Weights of a small GPT-style language model, trained from scratch on English Wikipedia.
Architecture: RMSNorm before each block, rotary positions, no biases in attention or MLP, tied embeddings.
Training: a variant of Muon for these matrices, 5358 steps.
Each number is 128 + 32 x the weight over its row's rms, rounded and kept within 0 to 255. Layers, rows and columns count from 0. Numbers have three digits each. The size before them is the row's rms in percent of the matrix's.

# layer 10 MLP down (transposed), 640x320, rms 0.0372, rows 21-47, columns 80-159
092:136175107198135169098064119121137114123156144163140120164100115091136145114075114156108128103049097089131156124167226133127089133121089108121080113105154112150154116093098127115133160134128138174147135076107127096045155120171090123176164076
099:131128150117153105098079112150124139120215169099125129166137155183090067147136110141074120073094145114106113052076167109109106106131122138105081112080108152145112096124110091137106134123138163145105115142162130093137145108145140082123187131
103:129157096127109165097119094111143181082132142117143083108110203142080189100042165088158073101114114125195191106099132155124110135051165108093146120128184071165129183158118141137113162159127146108121091097074128147106129110105147047135136135
126:139155174107193123166087080126117095187152078209072147122112077107132151163099108053146186116117102179120138098157118109102078102110156173094118069103165100162130112128120163171157152144157133147135134118087179085146117151132110190145130184
129:136135063121144149138216183138176094120144143089117123102150144180206112130166094159153128127141100135180108138152164145111110079055161145152065152179141098137103113148168161083149114117106112109117122135121145194130210103119147084128135143
100:171118171106128125116140121125118116094085129187127178127132088115097095118096111115111103130093171146095142148137145143118175125126092113167120171084114089179096133175067181149130152151059137090064142158116157154141107130078070111126163180
098:070160133154153115095039136159084137165119095194103099122132072112142147121125073146081104086072107084099215031145086165171150172125197069146086115072115079114138173115108118154146151148100073127093100141153111168173158128102124097127155078
094:051117151115107145142132134129140157129141138065128124131177147102112109122140138168074174157074114116135130114101135092085168132085092118163115180168099130127131110162066126060091107106147204093143131101138055146105149160127178095159103111
093:132124108176168065089123123082151106084088100159177181162119116093131163153120061116145101108136151119150158124193153106112128106093114150157099062141176146043105174132130134155153153108121152105121140088169107179138162075104120062124121094
110:075139142087161089113089090112127097086156151108169159125181084167088085151146090130159124102136107165181127198110105103101113137112125079217144162138163134122150164188124123101126136081091089143155086163153114123167143153207112120083135098
100:180194106156133106176131116086084112104080108172118089106114127093104128143082119120136171138121127093077162091098187113123094150138159164189111131104109158108121112110176150124160140146150090094123157052134135112042113109142167139133160113
105:135150117104110179182128164092126150135115095139162108116146139146100078134086095112109113185146097176137107197156161145130178104152157127111087137110155104130198093155161160099098102091171166139111150172133104103087097169146125116079131144
093:190134148151138092117138185105198122143144129152146125102094159108126119103112141105201112132142130156111124068189144124084177146112147108119123149119120150121079069211132144148097170140158054123123151116126123187129123116039119089094169091
106:117112130123128127127191120125126144099083146206127106099101112089138098148111147104133166135092141167119131094125163107154080110122094162102103164177159181088105144124127119077134145141150152121097159072142121156116100167115107128158107047
110:093123158121164088112099112123151074105127094134139071125143146139089153093156066189136143162122128128119156134094105158113129141134130184153132149080105154113163071167174176130115108054108165182193159109117172168154170066162096164046125132
097:100102125117079128136184111193147157121169051150079166194140136151169144130137121130154159170138141167092124143108139154172115145134143167121154120194093183165155193125105173130068097150082149160146142111147149112133144147065134128101091083
100:120094128101123141093097078100125145125227091158113119166067203070194120134054088131112106198126139147102158081094178161145120120097158114149167147117111131136118184114142184109128121096134135123103119159155086081078097097123113077126115131
101:104134147105095165158093101162136160061147134092076137072086128148150128133149107101194159199161147086127142106091045146106106151113118064115134107082110069104144091083124179072174118091139106122125171124132127123107140148132138076143109107
096:168145075109135133135180112151101188140155171123103145083134195160158159104126090109158148135153127078160113141157148146119070154153142109079176182127091198166133102075133174162134087154153100048149148152119168132185104125166090115142122134
096:132133091093177101149166082097124140131145167133125179169155203046126110154159069133126159123145148172137174093084178160141108129147143110144166134173149147071070136117125147103081119167175158188150157129080144092106158133096147104166105159
108:127138159160068143145143140196102169095127100126082145141188128180148067147159099108098189173133064133171200163053148116173138102174086125154104139105112081172150112125136112184139123156129158147083135124074187141171149168167091160210121140
096:055138116132119167139112118146044085159201096182166127126089148222127113071092135133132093104087083111137152135118131093126152107190117139117178209130096149064104148180118109150135137143096138122127144092083107141128126110152088129100126077
099:137117175107194165125117158143172173101131101171117139144153111058117127147072146171148103144159160085106139089094103133204143069144124039097141077153152097123123137138199049231090128151182128152106170077118136164076152149037117132174117103
099:130134179134123116128255064095226057098160104088187150156096051103033145099143097076115113113095110155117106121168128124100113120138131110114129151140152128082087193127129138134161116136081113170160184150145145121069141136120135170127141137
096:092127152098175124123087108084094050138140101150080133107141136115147109125127148127122135100094101147098085114134170109095097119139153162108187052119105114123167150105113156146180153170141109161083061129105115128134123148142129128137165115
098:119108150119135125117031149096086157134128150159125127143180113128073121103160115103137153132127129138106190107144145118115085178166124131136054109096126167099129108089138142107100186157186133087067155110176179124136065174119087110164170126
101:135127130134107071117180162144083180124109112116117049166146133120141167127122136129110109141151137095133095151175069134141116122129143099131129104131126083108087138138166153083095150132114142185138178148153094102158082080169147085114135139
# layer 10 MLP gate, 640x320, rms 0.0358, rows 22-48, columns 80-159
104:151196137118105119129105137134114106123090091073048157080144161129165131101097151161169086073116122115140142132146148127167154155107114079152140122101115150129091128124177238118130111159133095104087102116089123140086121150131158174121139135
106:112126150117116167108091054123108166142129080099106088145128137137124161128113119125112126106135142138127152152098123121132137202121109109080118140148097103127133129135195133113150089129133108134111116075113086113115139166160102061161189066
112:145133156154174088145079129073134134155166125174121144144109101059127144152055151058186126092117122184046164104144157106156169144162142133074132110138172108169143198134125084144169172106171165113099106102123159103094079134107127202109174170
104:131100134187162111152088063086126155096138121144133143083102148092118151157117117079128151109118133152123162068121122162156164173156130134064143117085111145122147195140112108119062163109194166114112086112111103075113041138125111199162108107
099:142177144128179117132097147118172144113149106139139109144127158089170123105124076135126144118107147116104067146097170139143150086111181124098120103163148124155162127126112101117121097121091177147058091123173188147121167163187080135094129149
099:079114143099161086107109164071109129121168185116132138090145105151132092116123133146140093128168151081181093101153167081211094101137133135089094095128165076120141129103142157127119174144117087113107121215155119139148133143177112188098127109
093:127076174107136113129178123125110154142137127134090119121118156086150148191162150113180099115085061175130118169184152136115157146122087152081136100139139090140147129128141112172165146144137150178121108111115102124134142163146173151125182100
091:125135135116185065175155133194075064117082081165150152156112124136151142111132129098094096153108146119061131095173050104158102070125149145103094104095117166161125115071099111136101062147128180108122182116121196162098174150050136140062129072
101:126130151145147105109113078088111151114168127158156184131114082164120102130143114140131125107109139187132108215146189138089161161129161162097074185114183126156104149107146042089140102103145064177137107109076116108165140095111117114095152121
103:190107078123087191130166153138155116188127103078157099089142132139138028111161084112113135125133126165089156138192093140100128105085154128149143146123134130096131113128147114107118128116166128072167130090133158069069146139134141133105119092
109:125035131129094157141121113084079122108105162072090124036112109118105105153121154130096111154184123117129146150150158113159157119148133141089140177088126131118100142146121172137061100099119137126099168104176147139120091159098104149074128062
098:100072169060107089098148096073171134130172207102166070126113126152113108167122142184165159083130102173074163129112134181170140131124144152117125171123142116099100182119139088161149160118103143087110172107105146115081136143148117156095074114
106:162139086085145156139141118117122112099159128118128188170077096080143155166093181172092139160140081131100127131203175142099151109110138081104165101100112093129099141197171200164062144114113151167183096132126151096144128112143110060158147107
104:117086122093145162114124214108100136118090146117100166130107158069116155120169119146100136153131099151111136066121102170142130111092113098095176105137113100132115113126083150117162053128090154148108148150109173183129143113181094157146107135
094:155101154105158119102140175095137143144116193130179100091184108128115076139083114123099124118109150162132126145134180061125056129108176123146145161070135035095138059093126122062137143123118123107159119132085062082116109166098148120110152124
101:147101140128150135133082132116120072113169135108151129113159116077158142149082113135104122098138149099166100132123123139168130129168121145122134108144130052126154139103156064126125154149080123169106168173104135136183142119141192126156094195
104:165120088103103157136097067126122128113102115063157066112136092123086083119100117086077115076102103122156122155105106089085169110119093148168106123085143150121103140112120151070116065125178070099132170115167101100135120121108176139072150145
097:105089172083147145119156136093188096117133087071142176122148070147126124076121159105133135158095128159107176104103066144123135103115174148179070104154103102126145163150132093123125128112137190135137123136136161074078162124098157143112149133
098:138148075111212087124171081098143151118137078083165134130097171173115141114146131116144117130130095126086119083110150105154065109131145162111142160150132134157128133148176159124152109149093133070159105150151141076099164089109169166087123104
108:084156143170154095189088132091167169105141110103135141144128112148139137137137122082121180115116093166088110109143154088091139161157178138123124129155044108132169166109120161186087099123094090167101112089119120120110063165170103109115072127
102:098165123100094147088094090113125174147159121181203125092088099117133059131108077126097157108126190108178132092196145105106095064158114089124145114123142118106111114123123143111129072122096099125134166114085119171132180161108220159031172095
101:116143125157163124104075064146118139090093139145168167059194095087130128155144148159093143159132140144102178080058148107158135109125123153122098081160078122103146142088085081154151067144126152140080117150038176114119082174118129113084091123
099:116126075139151085156146110138079085153102158106146159133154156082215106091152146119176148088163120087089131112057104127113114169155160142109128164112147134158078115043114124103116110153176083123066138141088126128145113097145117103132112122
092:077063157122182146172177135145087189131115112104087062116075157162150085150134115115185114111070164130054137124124148136181084135150164126132160118119140103135093094085148148156140071181107111121146159135082152086131107142138126157107119133
099:112108138110094074133223176086088114117111112132177099093089144121140148092080156128089122157109096146114120092124123132123133122074070142127098184131150159143178104124142120173142091144100143195136107186110120071123137094112120133074167128
099:123153139196189133119123155118210085116107097159066154108142115149186147137169120186112085168129138117171144130151223130179157117087124133164109139146162132139090059193127139122095144136083151132107142105157173079168092174111136126144123118
095:143117109075102142114172107162114100147188139111133128081120133037164171138141126139121128154124133089126154109150104110139124156152067133125090119090073144152202137144172065131093068151063110136123154189146149179132104158086110102139142136
# layer 10 MLP up, 640x320, rms 0.0386, rows 22-48, columns 80-159
099:105143075072107078148160100070151070118125109096039112167134103135147126090151108124125187038145116101143185133161101118192108140095118140122105133118140097173152059103085110143211135164177149080110095097104121182110092135129126132125098106
106:154143150124152221086084140163146155205155163170196105084082131083105123162130202159162168162116159127123081109137097149140138151070127145192094144146171089159205096109103114125111129077085131126144111163171104113141132090114159129105138168
118:143149132173072107135154125143144166111125143066201044143147149112160126108163168138122062168134150115145137132095114131097158158141078081101116166121154163128117160146154169066123097109087158072085093141076110175099093122115190066174100091
102:136151172103118102102096097120045157122099131130087181125110101088106127096140115133139189132089199163071142081118140101121129151128088099114149154118116166117213114128130124150093122153129151112210105123124117083160090112169057182118118140
101:094167130172100090120127139129151096111146172109165165142163179083145151168145149126098163095095214156123121142073209147165126128173155149143105117142168100174082174103157092126088105117072098129140095139125101118118123140145120088013094122
097:188115127118082119109142155107142136145115160111159108142146193055177147155197118135157108093120128130133094125086150166116160139119165149160087134124229151133142131125101090130168120078111150132172087128096115163108104126135144085111119145
091:113124158188112133177108174130072138076149110168119156092051128149178124157112067101063190144152129142167094136135082165156091129151139115154143119083153102087093132109150111180129138112100151200166151105140176145183094083096115119139101132
095:082150174176163128115092137133098183147104155130128104083153160163127109100128194164105199129094113078107128111065135117159137148132135104147182151109070186127098075126136137116129181114142136119125086129091102075076091152169148155180106149
102:138141114116185195113093176131147170030181183165122179185123114137154148139143075131141148132086109114125099218160197171146101149107102113182146201135092149147133139105162116105179154131111091176118071118153098131166134151115100141080115097
103:100165128128173129166151150132092155115060168131054099102128154074086156132155084160115072099133142126132159126190144117084121126094088155146175136104179121196110115130152148144109166141132145110158125091160098097098108196190164102154186131
112:163064113080155102187133107099163099125122109156118124077108122111091130083164122170203087156181199120109151141118127189129138171050072136065121186082145069080088159103128152141151117048131099085063108099180103093126128085187140196143186145
094:063118102116105092077080084167127114097131090088125162134107088127123163112083145151136122132058099072062139150066130144084164123137123183181132129126153144074101121120127114096136113076108144160136108099139145091069148119139112159076157111
104:135113167153111115114143101122181092086081079120168143138129078202109104124135088110109164100169126136100131123142108171155064183163098122107137113107155080140152095073121079180159160135130133151155121083116127145153108144154166147078132109
106:169109180159168095141083081161116091134167134118143069076080131107111124106132126172182095121128092176144150122116186128152119113110124124148112146120136115149149140161112121176110111108124131085148108123167161136112129109162138118130212097
094:080211131193136150081083125105200146150115165147098144167196119118130164117203125109145128120126134128117141138143154110149140100160104151106134154141141166117099141193186153116160131073177109103144120097134068174155132076161118110168137081
103:131132142117108159170129152152081143120120198154100091158141138185070149145178109138146093120178106087151147133144091110102157136201079144072123091118179097097084128164084133143159143130139113088175148129090185131161097125156106128052156147
104:096145137098161068073101146071123124221152118150131131108187097165114153183110144131077167133124111133101144088167105101081203121104109163143166177155078162120130096151182144114121175100160122140151134146122150131133158160132144177073140129
098:158086136140129126119186126092134123085121080169098093133109085156103215116074161089106096143083083129116127127094150118130155105110172104124158112161191079103123133185164115099084129136125156178156090113106054122100160135088122169077196129
097:120100157156116126144113141163136144139142127152107093115210104194128139106144188130134079093112111090142118099183137123098120099146137156092123146092099123116165071193127116158211149146044183075141088165091154083124137106111098129149137110
114:127084111180140145153171097066144168150139162111084167159154122149190162159138135138167147127132120081124138163105166191173126102125145126136170109084088130130101103080118148166117155205128150161135158082103122117208119147120110147159102134
100:119129112100107156123136132099161108169152123140091152106100152117170133128133159121112141141210141043152128144168113198109164176111076087119133115138178177098149166089135135118107146166134127092154095131097122163153105172160131075178136158
106:096149157041097167123121171112089128074137079163085149133141172095116094133132092134084094158123086102102184146095139103106098180167155124139155121080113132152100144108167153121184130145186136094082161112157153089104094116124082106126168077
098:120110147083151138143220118100126173132097098142075108078134185157096120141142154185133159163133126101214158132118147120160138095086136121102117101144107137124098067147133107153105141141111181100110121070167115098101076183118045186121123113
095:149076099158103117130068113180177165093111149146172139152141128164107104171142118142195124138195123096142050153092104169121156120069097125123121154135167126094097176119140127086111122111082123120184227111140104106202153151100106101117100129
100:102131135148104139193065083137150137107096125119119068115101139086166123172088127130132143117070085064116084149158109099176145095170104131139176199132104110133091198109154160093192125093100101200125126129067115152121123171125064124147095110
099:132101153150139158094186113131140152085167116098131074097147164114137094147121073137098149098143215166176063148141129101123139115118121126118179131171106145198149082159147180060111144130166185160121082058100097059153119069147196125132075095
101:185123082087147132131086142177089160115140102122117084103141081187096143117111167116133173197069142129123115110113129129148127110152155097170123074162165167124043154131110144114061060106045150131129146091087085109142147127221188144150127144